Part of a small language model's weights.
Size: 8 layers, width 160, 2 heads of 64 (1 for keys and values), MLP 448 SwiGLU.
Architecture: RMSNorm before each block, rotary positions.
Training: a variant of Adam for these matrices, 153M tokens, 6779 steps.
Each number is 500 + 50 x the weight over its row's rms, rounded and kept within 0 to 999. Layers, rows and columns count from 0. Numbers have three digits each. The size before them is the row's rms in percent of the matrix's.

# layer 5 attention value, 64x160, rms 0.0449, rows 35-63, columns 0-159
101:445432578577434531429490572511493503434539549436457539548484507510606521479508544579494567508525435485469482478483494451439490492422415611586461435482529541500499553503529584538564436548525490434515541528439548437466554497536521522553518455509427511489560489370489467471480564517455640452551458452616466553530451465465432531564413526512481495537491490561551533546503376459431610466493518493423439531494520472476479478418597515553561450457545544486536536513489459419549504478445517
098:495455521466643563459470524588494527480557616499548514544478508531565550521578499502541458561588585443473528557496501476489471546564531559446490525489473403475455552479503526502555475486502523562524451457558472505452437606495504444485485367457509463568523438564612476495449376552432532411479530482477478565454453527456570599564526558495521496511515460451426519498392492431494501448494534478511550418528489532545479446460460538525645555450521466511495520421492534491385496538503515
110:524460494520532523504346573387528534546480484518535503484481461542493489524560508489538533450452500496523449497500581400476461476429510562532511511442501539480437498401504535520535570459544488550508516461472553543449600494537451425494469505515475481400554494395608441616574537455564505412596539575487439511496495442490482447472603550488471458472546602493473538509381510547521540462564442449558423525552516473488485620500571483588498531410482510554517484579472479539556561497469529
101:474563515540446494474550517481467542498459513518545488512577488627485535457451382487533616419562587546458492489546531582547469423530447501545490577487587451461481543510601613502477553532564533476446521515550491413544503484540525526559611547512511518486511560515381432538518504597496435466491488567489513574553503559540435464472440512414563532518536551483503565503555534506410510558503571414535539539425566486452540504513496561413601563525536507448526475542474557547549437488451457
105:465465556483485461537533528507493500469497465460417605566497573511502484467508458458426528492458461540532545471477502444458410537508458517521532502487559527562468498509603497547479499446649560490543460520540519486538433432544464490562550461540535433474447587540477533353484471573556454553554466431535534525541534563532502505573562370546560534545461459616502486471593572404497497473540561414536503494475549387459534483496510398448491480464456594485489464526469497468562574550417432
102:411452467501444557577503605508525464495543537502552491472490469491525562525421537529401584509500629500529495489499475566514444508607514547475479580541573461406501508540480433503549442502506603488484436557443391491505560496483518533538510474432469523479523561397566450569494450556462513500395473457505486518391429531547439612554556435510567539491558497481586472545543458474538447475532553512462486564450462506472549514406546437458524543549551480437482421506411408500530470471566479
103:528556471517635559521503481406524479505544513426513557566426500426552446542533485438408530523507553465572465500568492404479449556491493537482452499482512562463489455539524526495511456512510574488510480519570455574417417450420507483449459393521545523456463609488583515444483526496503497584504506583473466439454533585470553573539514475514518488587497476577493548497542562463431478529541560428495491579493555480499510620521437468542560570528389658552493549514429474515489562515536457
100:446486499545591598447529485589540537470487532481526579547449547424529625524550454473425565597522486543471477605418423462442530436474422490487548511507429534500463534505451552517465426550501458509532523476517401495441474520524479524612536392459462403450436506453439510525413519537529529542461400444560517533486365501541548531543505516528508464533579403497494500470520435483484476456543463531511494580505470544444533523511504529504415422534442440454446474552501488416455495594450456
099:428443372555537544553498609569463542502548548504554431373506421473479568497466532504484487553528411478524533524506389506437513523511508472538531486448477522511430399545500489468545449540474513577529510486532555463574490491486514551447476554474493534411441481535536540564520463406521511565476430480506533464496570556490491500552498515450468473495486522475467502503429471492556590453498498618493514549502395491516416477503534593498443456537543532477683448479561556417453428585564569
102:509473478443528499524414503588568502541464482485534536442534541539456393435515493504512477562509481557478504461526442542532500473444566503519551544510478516349472503490588488561477465514512410396529532485397510422502561573550587487508491565470554457497533522511546551503588549496577528489554401494454575490501363459540574493559474594562529524428440463444399497480456422529506512492495488526459451527495478424565571532517508504545467482482673467493401474477474533611510515481538492
106:562513531541365505477497565512519511556532555464499555462446500473486476514526548539543545490458498490528551529513550433414505449451502607577458530579571558495462571530500524462557519527474515509449470513433519463509455501566546451484487457431523648509523318408577436409511518470493512464477503498549535512495367563533461516544481479549494497466530514431517541548401558501495599519471499481467463512471612510402475462521597362480502486499464460426435470577518460485490507496577483
095:435494475541434527401501381454511586468504398484477552506512610525475486495474498534455516486445487479520559475503534443500490468415489507502534564501500625597429470448539503496464450511581452539489447455544470486447477465443517539451474511471504463510486558439540482407509464493536511609533394467580472490437460608444451470550553439483502515538491510464572539483499529380499499559506460440519576621436509462395468567505509463511463525641496588454583442499527565511507483541596505
110:508513511476596554472475507473511458505509461552578517479469504495568462447472490497470416580478596520488614470454522568447507509456558501457446475507551488624490502480530557461439462526570395501514483530544545421534531405499546549544496441471517411560572405593544476467542463525456483569431472445427538492533529489573398436464441408479472500498524395486556592473497438524553447522496459488510533449587488518454479425576500535535583476588548494540526456450580483468549441571510384
102:600427543539488479554556583486478510528529499503468429435416428461535516546440444517514488532530571518510501535566381563418454464538566519468476492497465453453557535512401487546515427500571551527457472423486591538513437539590424474510509419483451529552444419440425572502367464522509506493593518420458540541462583536515545564469440509578506535379563496483472547520506514519463531375492505516478439502512580555447444422469480504523432556506494536444428474467533471450487409508517499
096:606499495535457495486500592571522430554441499503462481475544526452433454489379523453489596520494564538531525486513535468532451436507608473610548528564595544602516506479484494470513481455572539444562492581491637482580525617422641503486484583564481460502407538525497539406533541539525478500465517533468591508488463594414536513580556503479522513526542534479543489438470458501548426525496496494501481495516505458580515451559546498546540483475568489424420530559455483580501497486547477
100:532488607459554492566604453573518577527532547453542513548439482538472477543516495431536558480444495533481534617534495430548496512525511452454637452423419502510417493544481439503514555448484481601515451473508505532529514507540408563599544565626534551514461593537507473515532521485510493391447563471385471589515425540537604518478531592497511492518454452505433413473540478520418514510461577490548501439497535528600490557458482454501512458524451470491469455558502562443555518442515496
096:562538543534564495490434455448503526544531483479516491495481445476495589450422441516549472491536538490573398527470471548479538462431537472551565430427565558511475466533426424549449447553446488475424527556537560523459514527334496539522544529519559557494463419547507491558489472464487454580557596507513571419569473569494514441386456377503507447386462511497475428479479533519433427545518462509470539537514442495535465511557636569535478491462423460505549506517468566600503532471454472
091:455532506406373464490469474507476460419478498517447565519486482500469417550490507491417572494470385464548365442546490534508516466523535497480503506533435503429521532454490545492582513582508465416523546456406509478423564476424507481416446581448597402494469477548507497433544593497594508394611488461556503451460484494425489467529452553552590482500476477446580458452498550489538488537506442506590509520545481494371475572504519421557425491525453515460491547511511512482507536436455560
102:468493448524552570488425551551553557462512491525467477406659530553509470605417519551461461550471448536407417489525520553482469580535470566450616511464581479498482494498474483559453475510487456499524545544461453547486484455480464505558433440482459497423511582550545570549501587425460522556552443449476473467442468494481596376640564501450548521527473489419503472482458433454494476498550578461428446475546430477567492571526520431477511446475535565493478491471439538426550535481497557
104:442514445492462502439497414504402562473468544524510546518450523442464452428404497496558583504569470509503500471571468516554498532527613515456517446533437549427460477589548497473478474555309505500497516483618491499516500466567507459468501541529516523502425413454408466511536449536568493453468490537535461520523509513441449397497490472497464452493504549456439534553490589391484460499551419470473513511460503560490455441508341482521527443590560507475607487488466556448421437490479562
107:447519537556558504463638413557524606545471522552506543446522584479517435488439474489489548464531458458494527461506390568498507514508467522589579521518533509488479436542547440459472524501497530513519523468487417486542407505529465600554521596593488456504484688548437523494499470492443469493515448411478511429463443531470444535488445434513524469518452402602456400500618491562542424518520544483451472483459514437493426482547533515570423508547592493517490455520522474458538458539447487
102:555510542461442478455504430611499473563502494571502547592511501449472484522557522544556412430501565487544411492531533441544530584485460488560509429408567440413554437533480506488496528454611474577406540521587552464424576508489506440476494459467540399570448510492472467500521507506597502487480472473547459513489459414543393474467494563567463484475453486534452454550440569486532475436512468443521417430519528448473519526517557436465546510566500469495451571512450481461558622561637502
094:376501479555461373466553401533459470442489524503496515462443428458543503444476560463380506419505487573481479546482433531487562507484439483481496533519463572510429398549593418550539626484600556479441456547516477497576577529469540548538511513473508475505487514446504491479519448442442544454480558467439507500446459533495461551528513617578474443490483498523407479513509548402509486606501508469489464426502398490524505475471565461427465408556490438511498527529547425495564509607552469
104:567574461491505531432513502519517555505541466494484533502547459599464476494531496573476444472464531517565478515468529593500460574497507564495462540544576511350565548507490361425500548549492529449397498543480484545402501508502448579491510517511530535499534568500574466501578520511591434459569480449535468530414484473583487451499519610488569473505325464448492464432515505529522591487526506506443357538576481485537511570482455507464527538468558471534477472531572547492581579440514527
106:474503529592536480512377581503461493498498511451542573445514655556476433518447515598399519567513428512479502447475429515442495435508412479469514613588445512553473536576476583481598452522478475554519569548525530493388488466485567580514508557402458459406434538370452568541481467451508481524489465503541462538488488509605473478498518544505557462583520459432518526513552490436464582481530479392561485477549488556484463473469475488588527531530439536497516496526518469470512489501471561
097:599526489518497599560463480426493540532559521560486494541540508487536460530520490482504445607487511439622531486515488497395496524485442569494421425458568473482481534436541513458561540471506533523425500460525494484523499480489491456429534462456410611547438444498422524568530518531454447494563448512469508522562482454538472555477490501441506534481432494585530505491394546547475617460527426513517536600520565643523393534468532486543454427495398510520559559526536499417595556437483596
099:529478524551516483565543578605532492535536517506526462486416479396410541516474540444528577470429530559506548542574535522551509505433485427525612521405525487543504478462467434547536456515448458555525493526492537504506554436530607528560544474508585550537539469468485409458432513521526439435454437582501498525487476615452499411546512489497461498475558520473550511512452480475493493468464475469499508353402500498613517447435438501482558597533594457595538500466427452506441421550560433
094:504563537471584518559538458517410462527507508484504441567425433465516476470503553558529592535548473522517406479516523506410434389495570437533494400512523557607411471474538553505492421509503484502427610495539619510495601412457519590481481424471446554531432447418541547455441485490492515588533492604527514475567478538555525578489534539576482479471511465517559581489467512510487490482601487469576546475484477463489533443489615522503500427468430491520501517480485593574488507471566444
103:470522596509467470404500484433529498448513473486435544590492476459490494490468542472567454510487497419599538461512509437578509451500514431547527402558490589525473381462535495560487501556455550444485498558525534510555467438522447464452505574599434572497436590586554549507457597532419439519558480551422488506511615553488427530478538425418513474511487535449510509452525499553451557482517498503515549546625447568594536515487423524496443580477472544507541410530482556441511560422458472
# layer 5 attention output (transposed), 128x160, rms 0.0553, rows 35-63,99-127, columns 0-159
095:562414434466504428605492472551472460536446481586519398550587516518575530470502487517542545512454488478475462377517573544577529461444518456493440556508569465548491511458527524476483478441470545540437519565472524497493577441414474522488593508552570469557471429543521457491450407535504463522607508498581377559521485408574494532469519491470525519417452433545401562504466454486430421517530487457490520445544492493580471518534522557517479438518408424632479529482536499519572510515425455
091:464482542559462447567442493539513563501470492377496511465465530479453419420533469477466504493559585472426468567540499520519487580466451459496523403533406551523581560579564450501525547499476499479413501525523545566587484477472423508466372490455451518511435482541460494478514512500471516457585573464544416450597410525586489603538445522517462498510515555531602588544465515460428483488543526523502515455489566534526462445479455500448579546433525466378479455549476472458491483452651497
099:566544471536508510562458477513537443590464454534556481474506517506446436480569508458455506584490440615466486444481549525399481437485388550511640560448453611515529676429550439526573476469539461548483495445494539489439510459488485483487438423509493462405521497523440406407515479547486539426497554587559470498537499471577557575506475567515537527533460494506503565539525414455511481492517444507558510504548526558568599516521515482525463506427515428427440498509461500472583578482481510
100:472522524562570531507535469586518485465541483482464505513473552492521408490463416512471408574459503547537450477452463578508412603454538519463477509490518453485492411474418462490477470421416452411601453419562551459468533563491520502532500544563534607573527510422539535547551459413552457490429516486463515529462481502445468441591559408421535499557451581426492432582445520534431438496435541488454520493434360524429452493453533500475501487494464509482442542396474431526522490491583499
089:473538514475452689448489475511555481508590480528505496576487490467553557439561581496476523451538465427474461442535417606565510623557598434419479562499536389507516486472440487475449458527475562563516420481467455498535534505471521506414519552580526432475505503370528532491507504451517518532537528454494485563478495543425439473453461512440491571492486414536454475459507523508495470551463426446515557446486464509490442608543579604526552507531471471518520528594458526557416561498445492
093:534394500553487464508549433492524468483541500539449534470468527546571534574513343553503403455486590485524554448558583517601443444514521548456485476541481500534498464433483478457464580480545468504486394525487659487528442392433491499486490549547515451492468615588618494474486538455507582533469523422465558536480478519557479499477512474518535543435435488511479450388463504496521395438527516465489484500565451463511486611496491548488521480561512577512413506533517479509436593493435510
110:460517464464435475518518504450548579420428578513505452449483549553554559476542547463539530429460513484498614482513473415438493395571455515532537537486459616529503599520576396511607531456502514601561505504508523568461489484453524468488446514555458486462559437435490560452417439563458575537421570538627468443462535536472540577443505527445504459450489492513533516564548538499528427529545440512485434491538454596553504450509530577484500532433530464466511414518581452449525574462465552
102:509484542468428466504502485449455518486591536558520408491543511455524528578504531512584425488488509484554466505478618605616442508483485470528454462469523511597593534494478507437436490428540484525608477569474471480510487372461590481429552486503563545562554426510567591578462523437587491581561454493414575530516521514530496490530553435526453464513436531474513510526523526424435554536504506520569511403559517446481525646497491461457534494455462522514421406507595490470479536467470506
090:451443474532476430518562533534415537381371469458537567491485457391489480503587448460547450370480489503516395606458555442594472494541459465519486477448528449549454484439585573485427537552464487438454571491411487451478497419485502556532484579403419537530425538549548472540566452467482513454524469582522454471552502457558507425556557494482483496512445594576573473490531477492522563545556513533529491460513595522559556539515527435498453528518485510556450455530500465470549542461476551
103:513512511436476554510515487474484461458581474603483543518494525496506485576417497442476503485533594625593554482480515460535496549576519486504426476601552539539553466557456492411402523421540520532502549428426515473433550502536614597543524473509517520491554567525468513524591505426478515470594508501441486478472588419507493481434520490541447622415485525439516461428459448433479562531418462583560554488489471489545466525528448426536476468430477520593559460434514553480532518423473415
085:542528462430490499563519379510505515585501535505418446551502499520506488445441556549562509585444417541466493473472592513378503521447506509526465523488529486504563609431553447569575469484556516581519481481489461487438534479510462509444522651454547460473606461479468482459540463542466433583460564549522586519445514529523458584537446479467514577417514466558548482485521419466511430519564485467400509423553477526517491441529513466380518465527580476541464543541490474598452522548562589
102:503440538440367404504555489510505522368524458468446478436470561463461486422502567505669508461405434537519460519517495508559449478477472511544577507534552569572565485474471466483559543384518549553545513558484518450401603495492497495517577450515483421505536421516523504535532460534470524565572418481547404606406509543487506495449511523521460473525480597535529526465528483449443507454451456503557410475569531541471459509505484493537490412492412497486509424577557492487564486522463512
090:469541514513565498440555427443452506551587577549512456495498457478520542499430537489456569662391490340532416556495445575531504454413523448512409516518470439472539469446424558520465467490431442509501508475495459446517510549519513565496564556450569517591483537494549602445428494476505457508464493484463450449487487545534434386461556438431450451489456461546540442567411544487469542488523501432503524471433496517500426481426474503462502507535463529496489519553420518550417499610531553
085:451572500531599474494472481522471540549547521542508532549453447497451481492483460510453437539514488453538488457504530523490506392444475464464478477428420554558436513512450593554546429503429569409574473531483528485535431597441499500479603586501518548514520595542498492443464487478553455559528515534466404495596490429500442553434539516440490518540528392456550418426517572536522449572450531504559444482393511549635486489519498497509472490396547463454507421521475489545390573483400493
084:424571636392548540484570492475557500524571422472573481476415519493568458481472491549432531510554500456396485554508527502548436569567463452474468455478492469527529472494524482530490483501416491470540623627531517476566424532522504494488552534589485462507475558467468492469552441579486595411466412487473667531415496519458488521449547467536526557375441535400423466467515491467537478526468517470540548480498516475495560509436546449523478509470566494572421491485492535468543465560479472
100:469521548575493455515495521548522410530533429438543588488508454440576423545484403411506436519542629472395550556520447425517549514533487510521526495581526540443517548521444552454542495472465556437404468431621535510533507456560507503470356525625504557573511453516522484490514480458519519378490588481478486505588512507540403540510571496441546433491522493553599506548611495456515522557502500491502500525578544512476479476421459542527480539468569514538533498500472523535450484525593538
083:597616512475532530552545589457527475513489465490438506507498433540480471417559515501479464549490547465574518548533455472486486425406528536545561395537536488487579614448447483476511595464572470501509372502486461489496440536553490434523517555428463419449492504537443516482483446515412536495555464458474384447482524542517499431421516528476501422433549471567472487548591480534528519404457519435483499442451443532522457504428534532553455385571554454440432410491547568510576511515481438
103:520474477554412511551451480425427484475446481515529511482522517545542597523509590437553513483479435608538485436524496404404481547492531590509585515488586479525559549553562467397507512583487487552573495607499589468360539455468437482447451533517503445488486442522428522499406505512477440534598499546564486502497476501516465566456607539593516470515483544513451549542582496487550582502547457537521516507518510529553528603527518430494478478553515495494436474439558559363494544509448539
094:478387541429467486547550417517449436463502440503498462446516519554418535558494578388509638445559559544550534476528444492494499473579539573474482445526418497499512441561523547502393558529650519498579443544507492502529511505478480519459595561504476456518488494471555478451497444492450465552570563481466445540585560491519508431424520466592451433462482607431522571493503545437511540497414429534538432489479570458549557552427455421472508536568438481522502484505507481497510541525428554
102:450447505545518535466433494510505477477542442481498577427551497508562449516574477454508482426532437613575496556455513370509505499486413534526506506524474481521461493535489438489541485412529515446507449531571523430573482430606485477444461473380581484466521470526529524481481536479510490429460471476566627457526516466501545555460540421446468535549564447493603469709544432491447472405514523551507463477511392531420438425512522519456522444441493531493492545471543466455475449522507442
098:466529501572547571544480475511546475466558518509552518478496445436472526579482434556549557382424485488554532533498494508510489600536638484479507466507537388443457402461507495496348534467542538482470504489580445521485554448479516536516512554533485551621484452422534517551502430394576506482481497521407524498371413572590500417488516499432464460497430496510482496469479547525522508466470529525497541518469477502499447608483436423417445463507489506572452445492464444416515510529605474
094:530588536515523524549439567542542535495513507525458512605477522515517479472602483528473444563513484533423491473555447625440558441433372369445604507543425480581450478515541501506591459504539469510475495473520532573545421498492433472555494432482475488517517545553389478496584485465505565557492428499517544548570456560461495418499533544420509436409510498445443548550477539485524500471427532531499518497529437517494441526517568549433438510554578509511514488540383526615492534471531406
097:462470510581571498477444482526443552508540571532471483484479535502522524421575466505593493541463540522487436542536535525559526507507507459466519574495382436420494393562555421404490485507438496470470481404538464492593416515468478563410566567474445560577474432482510547504521556525528475372597520393472590445475485406532564592545478468494491509544500450513541484468477520518500470473575591499412458515570490438450503466498527564456444564533473494562554534545457505566421433487582487
112:497447472564445488406525470472581498451522551502543547396527549488455464551411596400531439495519538574545568396441525359478476529484577565492460511567522505491469543588527474470423485398565472485508544537464539527502533484467503419567509452513533481427503521408514431587428491441498464511447411524575488553516544423556518476550495583493452484505469550489512480360532452472502446485505472433458471599553500564497512590494490514516531531564439531496390495454509550530537558464541544
098:424424477553484478513487527547471467431566532536525556388553502503486505376582516442617476499374522578475445554467549448595479593522433450505547505469474501488499538426518511442536496533539446462525520485529602482524445449530440465499511395545517491501525539498474520445432412568494547562471576526450531540526509498477441507432469479458508473481469573562564500392467445446492486508479455528499456482601535584443484533456608450459482503483519388486487399547535448554437460440591480
102:535488496512478474430449512516501578486403571555496491540521504555558566509523550491523590491545512551506510473454440464444483479443459556515609391481470590451545635476576385501583434495486448515473519491490487432403555583564494448601460459412438544532534475517436508408497424557510471492491517549590411473505472511535528471547491579448579484467512483546497542646561487512563504588468484559462493479469556588457563458539503523521504485459512397449535451469491441511514534448475463
103:465520531447547517455591611462505563479486512426470520567473442548491480498525423514468572557536523452426498527594471611419482449535522404491477557548461470420496448492464488515504510429477544471510422422497516476584434533547423519480467453541537527528516502457475527513587429528587611447539569547485550445488407506493482469471598492507531548552492616521513519442486493543473464513479500450430538377444475466510504446565492617411468574508512547481484592471374492554452482482553474
089:500525476475563480574513500569576556430571566437442470587486483646520509373497418554487498541493419448550446588501540536541527487460490459534489453471494532591447506389489477473566471510463558493525498616535585449566515527516563524522441448601530470590540479506469554449468564413490504508505482646436482548524562545466495542503511467458511501502453511564519502495531558486442490536529501445568414464421493529539552516527546533461402416448490477502534476505534452609557437462518459
093:525458575546537503521521421561550550601524470512545465517528562482433514548529553513467551527497491555477501446491464460478451411472521540509533495460528422481517566468530459427513579509555476533572539450543460516403481409525448472579447561444508518561412456451504512596410423564465535542482508541547432446457478498442537573488477608514475541568467474585468473522567504511529519553456460475465414511586482465321487579448511501593475459541521537387530450498491446461624478529486529
103:495431519496541522475417446462433469545499516594490512560504406557609524503617493495415478512484478494427428484464577507535497586472527484479530537449542492481607464533497521547547506494325543529496496481441484492454540520413420548499533418526455508490437490414515586495494534587538470448530551437468559495535387475600517553442465459507442575558492455475449482591450521528428493378484506495442613477547532511547524507490497471478483539588507480605521495456480491532574484450443487
110:563532557574455478460557464523534519554481582456579514427470467546508557520477638486401506499522546448470499542437448431551501564484542474457474507494470636522424579500480495518492498487464553520485440485456585602515542518528437496539418470486539498562480440438429479543517510478581518569551500535470551599551545468516521515517532354473546541433429600571540495479531529469526446455466467469368468420502542526443551540459545437519551527514420482561496483516571493628474527525495548
103:456528495537467512409503447484546495487446546544537438549459438579398481547544450492522498609530438437493471581499522616538573467373558497489489458497420526510499507438440583536474531462538580501439562450569507515534552624485559575588567440493419480396572589544454599503544526493444475449465520457452428469584471500492550487538514466477580480555624481438482518486405520545534502480527541497526448543503476521523455476445465530540584585463459506493483567516473452465491495515551529
108:436578396398543521517431543527413442494604450396376492509491499570485382464536481504467462629525553437446459460593436470429459494491432525554397459512528512527386495465507473458515483484433577503474510427539497450412449412555492462554437582502499556502468555467478450485566477497523498533526519509475551532487480500488504502458457504533497557419487466469516421454533566475521523462397445448446465530505462496440497478566522553470429499392509457469544447478457528552437496411507499
109:394461438447526521518530546540479521385625392458485584506443436549527499491474389472561569470421538430484489475546492553538461573502517443620487575471578590382493527510543416511498504439400535468529517524492456540531403487494526559504483433582545601479538490533466372571543415503510474530522459569514533511539538506581432603488472490541504515473491404521470501451474478443497512552510454541491552499537499522493432500548495480472487505461532504401566416553502453508453492495490487
106:503519406540422522534562535520530451460559503478432568540507547547574489526546501601442529540510502503369425503553501451497520486437534630564457525543542479525484491419560490475507452457481525520490475466470433428462484482440499554539416528473572461369443509466453501538532476548513477458477527418492519555519527469478386573521554428500392567542443501456415605406471490607496437408505545474502454526515574465460476525555521516513502575460535402494499530421486517571553583444518519
099:354544511564384576600508546486509628432647523485446497488521547490478508490440570449570484474486454414432556450536539556472461557554497395536551543442529490481484527591536475486456479502483531568525491478604484551594583539363534524473515530498514483420479467479432510469545532570528560435458518491509476569500496561494480574560556481485475479508433479557500476496476428460465537534556451479525484533484503492472506623474550587490577529568462519458511431580533480475505554523506537
116:518434435418452560531531617512464508488451611565515480449527448563595587470481478484484514464435426464480480527490465538540464519472457486531491599463440449518512480527593465434551504471417475518483333491459502573570507415461504538515482511503544495484448515605592539512521486464505517487555409463471439507556516467561543466447537461541481401519384494587450519415484518469542503449509502484585527493603523496496517553491542391558445520435413465566571427507532517475467427524505464
105:542432499534474470528436431528515496474438532485506576450495518369569433532534509515442451439514575496485459515547535468577555477464479515503627582476487470599492507490522550510465497510498512447405509590523524531577460519502397557492512483449502405407456485404568501435505525458508452435450523474508552599553601583475511488463529461536512504473541560602455505477491491484558456489554637536504370506556521488462480404481526447516476459565547607520531471449605485490539429531486537
097:469545546453495435561458445452442598480429535548557475572510536525441404403533512554497501439537591533520493582488571519438484520527573456444376442550449515456516462466523566521483550552503493513535593502528574469520466541539496508450528493571467636489483522586518576552611498549494564422501486474510510438590475532507460537496387490487412523498541549478562445478520476468480498525433485474469571523486604521559486541526454433392446549563458545474528532532520585448512464387508469
106:491545510457490542491473505500528505454451556489498476616563488512543572443511545494435443529533498502447449466534511534448484508490512541561389434503517430556524453436563488489579537456450509467572477413478497339430498567504466583454469505547522449524488511566516462472614423563538495470478447477458469504483433466492433473451440514515387598471480570438545506434411452528431460472444587567485493425618531575557478489486521425488528527470528545494487508503505514648533472440388510
101:560533478517519573445522472415419614408499515447492507485494439552471526463538510504599574548416552461519533486587535504508463487423462514537513519576502361475489445511588482509463536498496564478517444525411493619576435493419433525462542505489521599518603559523507489417527420639487546507465516489480408484406467476431485550494465495557501489505509439561456571460476478459486521497586439421563492492476483491492491529589590569490535460528505532497516467561486448463573560494577535
108:551589514506521485570398493482510607538500518460648562465469481542429469533524473600464566496529461486554492541491524516473514466494541544488539424464502537502540482449447428462509451498502435547623500544378564492468479547517449576455458461535457432487543537576549540381567533509447535446463455615542590412537468507484517484504541511475516430465470551429573526535555471460521412482500462547504575451538484546570570481601472492542549613538532510462530516482433518459562425461477446
109:467458480423494471482432549463468523478514409476439530495473591403550536549496614474474517462554475577513551539460440418471437579578468486496457536467473391534531506506466463524565540418481544554519513539453541443524434546534393536457540560415509466435440464507527581477480502506575512496496562472546525597553512485604487443529467510506449680466456581464440528443445539538523497526499525504461525479613508395509490490514532554520430467521445445548474569490620559517480451512548497
104:526559562475480528511604487509472430415535445433432467564452436493446513413498494600523534415544596495484506523520453574453461459566539444520485484467565508461483529419501533515475462513590538496523562459514420461532505549486455501388540568514540472530493550409508523503575451601477562449488598513502361459449517452492412497509405429563499525454537452514535509463513490491513565548584427471555513450478585430569486502561548413410459493452534426396531471453508493457479513547551508
101:501529459527466559451497502584561573537382454463517525512599446467529460554521460467499556480520496460572544452543433485493500561543550479483411579482545467525563474552445432463542457426489575400508374415522527472546454557513562414496480530568528566513504452533450441511447457501538481424542475506507533586539510521581497504443491531493554476470526498536542458527597573494507546502462558488482581428572492549382490509482459486571551498565453566471532377624476447495465551566548587
101:575486502406550483577528567573465552449554436485490466444529564450461445491471529524499466444478554531437464509424497480482540478498484496470558499469491435513584612555623436550488514490625541576581519542576434446514542552525496534498562540451493466496507592438461452468464444404399548445434495549512507442480444580502553508487525511499553432479525466508575510496489530476480584587468523528558416509507587539535483502438588484385511486533508411449409526405471538485471469508497399
103:463398616550486574583544550511542532481504490428461452523410453586478442513508391471524513388558515503525479488512429548613472498542503482446525483575493526551447486490452526513432505591556466418461522443476524613555423547529518538461566543511544468541458451471465482518391464427514519540549506395518473502407553454494527524463454503533358476474569501475464556447476499443445512485427416548462469516452530515496419508530500582450479513468575490382463513483441514478408504510512465
101:579436513582549518445531431544501596451532534570568405481457484442511482481483476526399518509549603475444423410558602509504538491448507486548577570564500635446541435561507546512467494524466530616563491473524497442533559538373474498534501516586507502478483486613493492479486440563450495457562468482524410516540543464495457459465469481485526466562433460578500432455526524482492496468588492462542503559452519395492505515470473530438459559524385440455436484467516488466432458452586505
112:484376463416473586506522477527563474528446493441472575538515507457559456538512548470587502493546501507573497476483502467451576461496473449603481584521424436585476447437469492538554510522428524529393579559518571462524467409545471487440470560442497490610485410409538514468440499536561534536514511603500581489431506480448559448525504491555482423477395508536526538564490525400526511555492437469426388428439431572425453424499441503504472433496542516566462539532507500512501466510465523
096:435503462532488517475445571529493481380480384496552486495520487459568529504472519496493527413518556526510483494507506436565512495531413451499548492516461561502464516574628466521484441468467522441608467430462493500552427388448464505505460431486518527444401422486507463546537495529523407482549558453560589486463505468476440574474610518500578459509476458557507544585522522433553586480528505485542570440599475505476481570501474456554411494607512509519456400546419523380559527482561463
119:466493470446489502523553545475589565496468547533544580522569312495540465463442468465507458454474524586484607480566494547427478492420576459559450556546458569505564546553556460557468515518553504485507423457565504522436510524526444502521454479529422592562547484455453609578571470534542495520537523592502439477562450483497517476580517490471480497516526477445552503519561443494513389577458555475482439498457424544499501488521440508446560501441401506494573505538414503586528533611437511
109:447520472505436517496521555483542489452438507544526511486507498509655547423472474484502473461360534458503505523484450558472465591450637608488509447493494441512497401567545561459471518516484489431517446498599467471448548453487543469457496562521517551501518484537438564453472529479556442486443415492540534429464477569494484449534495556503577549530585481418544500610562489508372407547442462555555499509441509496531469510500530522465383591462493538579498438565495437486575541491520582
097:536534476544483540519495452514505465533507558487450575600511513444477522479494528421430401540521603505413454457522485456462503479490455436563538527542513525516507478629513408562444509572571512528531501472508555466463437536528465509427530550540436479531474584462431496560470521525499539554527501507463499519539508506561488535548490539468464485430456453411439409366571379551490438575432475524499588466468470506478608570499592537417500590610474535358499528499436501511519519491535554
104:518435461521494420536516486596508538476548554484502465483468530552497546457581438555478561489443480393471479460524560530623519614511412442486476450571415491554565431478455596521513456516432512519533437510438539509533386451444479514582501557537542532564474395502537542487441398574552544521447515416481521465564529547506548505440480502477429479480495525485493493381388498438470505533503523434470526544446592500512496532544515545577503529550495447513489565403464533628547466461513463
104:542586511521499527488508464477581404519464476581575464475478548484510595527492484513474398511459503521548461531568541490545520436476525495509482476426555498547483487590549505488585482552455413565487515490421501501502435557468444495506542508483591438445514537475469509551542547513466530462455495479588569458557518366633515436478514517511473532481514604411445465510538511472621554567396571533507506489613417490509533498412475555498527513549530432429469600479505539561621526534540435
098:511540473496498463536499504483455538583492461476489533528472401445486532502505454558549576502536544556523473530541508519458536448476535564476438476420549440517490420414426452539541505435557600412523376431546491425541615497527514503511459461488500600488589535442519466447580503457493449546501494533487391502612457515531516410532472500590453568525563510600550630515546569471472480575516577498544405473530526512495502513468395427480438444519531550548507448505544500514542558533407523
106:437495515382504495542530463524484420436503488444362480504528484504492535495551542623529502524518537480436530453437500508493395492492551474554472410556456573523572515547539533499601558466485551417477466500556638530539508468591532505495468570426425496501542516443408486430512438555486524475519486569479408512548412574511591458561409510519513577499506491589537456491454533559529488500455549438520493477517563589458489478555573471475572471484593484504498555468521544403522418433506487
104:472484394518591533469506477504431538547587497491512472483472572467451444432441474555573494446519515426475508477498470430533477435464508464496582536437489469447529479496494437516566496548594488612473471532445478526469540508453549534479542521556526503484554408465575454459444630456510515406420551543610514502507504598512519518518517542550573479566460443494529480544644596496573607529517525504524534506443536541468468481523524527541542456578571464444500520598600482416442569520486425
# layer 5 MLP gate, 448x160, rms 0.0644, rows 0, columns 0-159
099:505561550413457487483447456506530613551585395373450530545504482599499508441469518509453499526524512526520500501464510484470435482487426455503493429598431507370559502593500515488514467448474584541485525476456394435603578524502461561456437549545491552487503520521505452522495393491570515429491539466475431542522504491577467521517401564494462530613518586523523543481467470504514516572495508419556494485495478613456434465490379581463507553544477484499498511531541425535474561504417500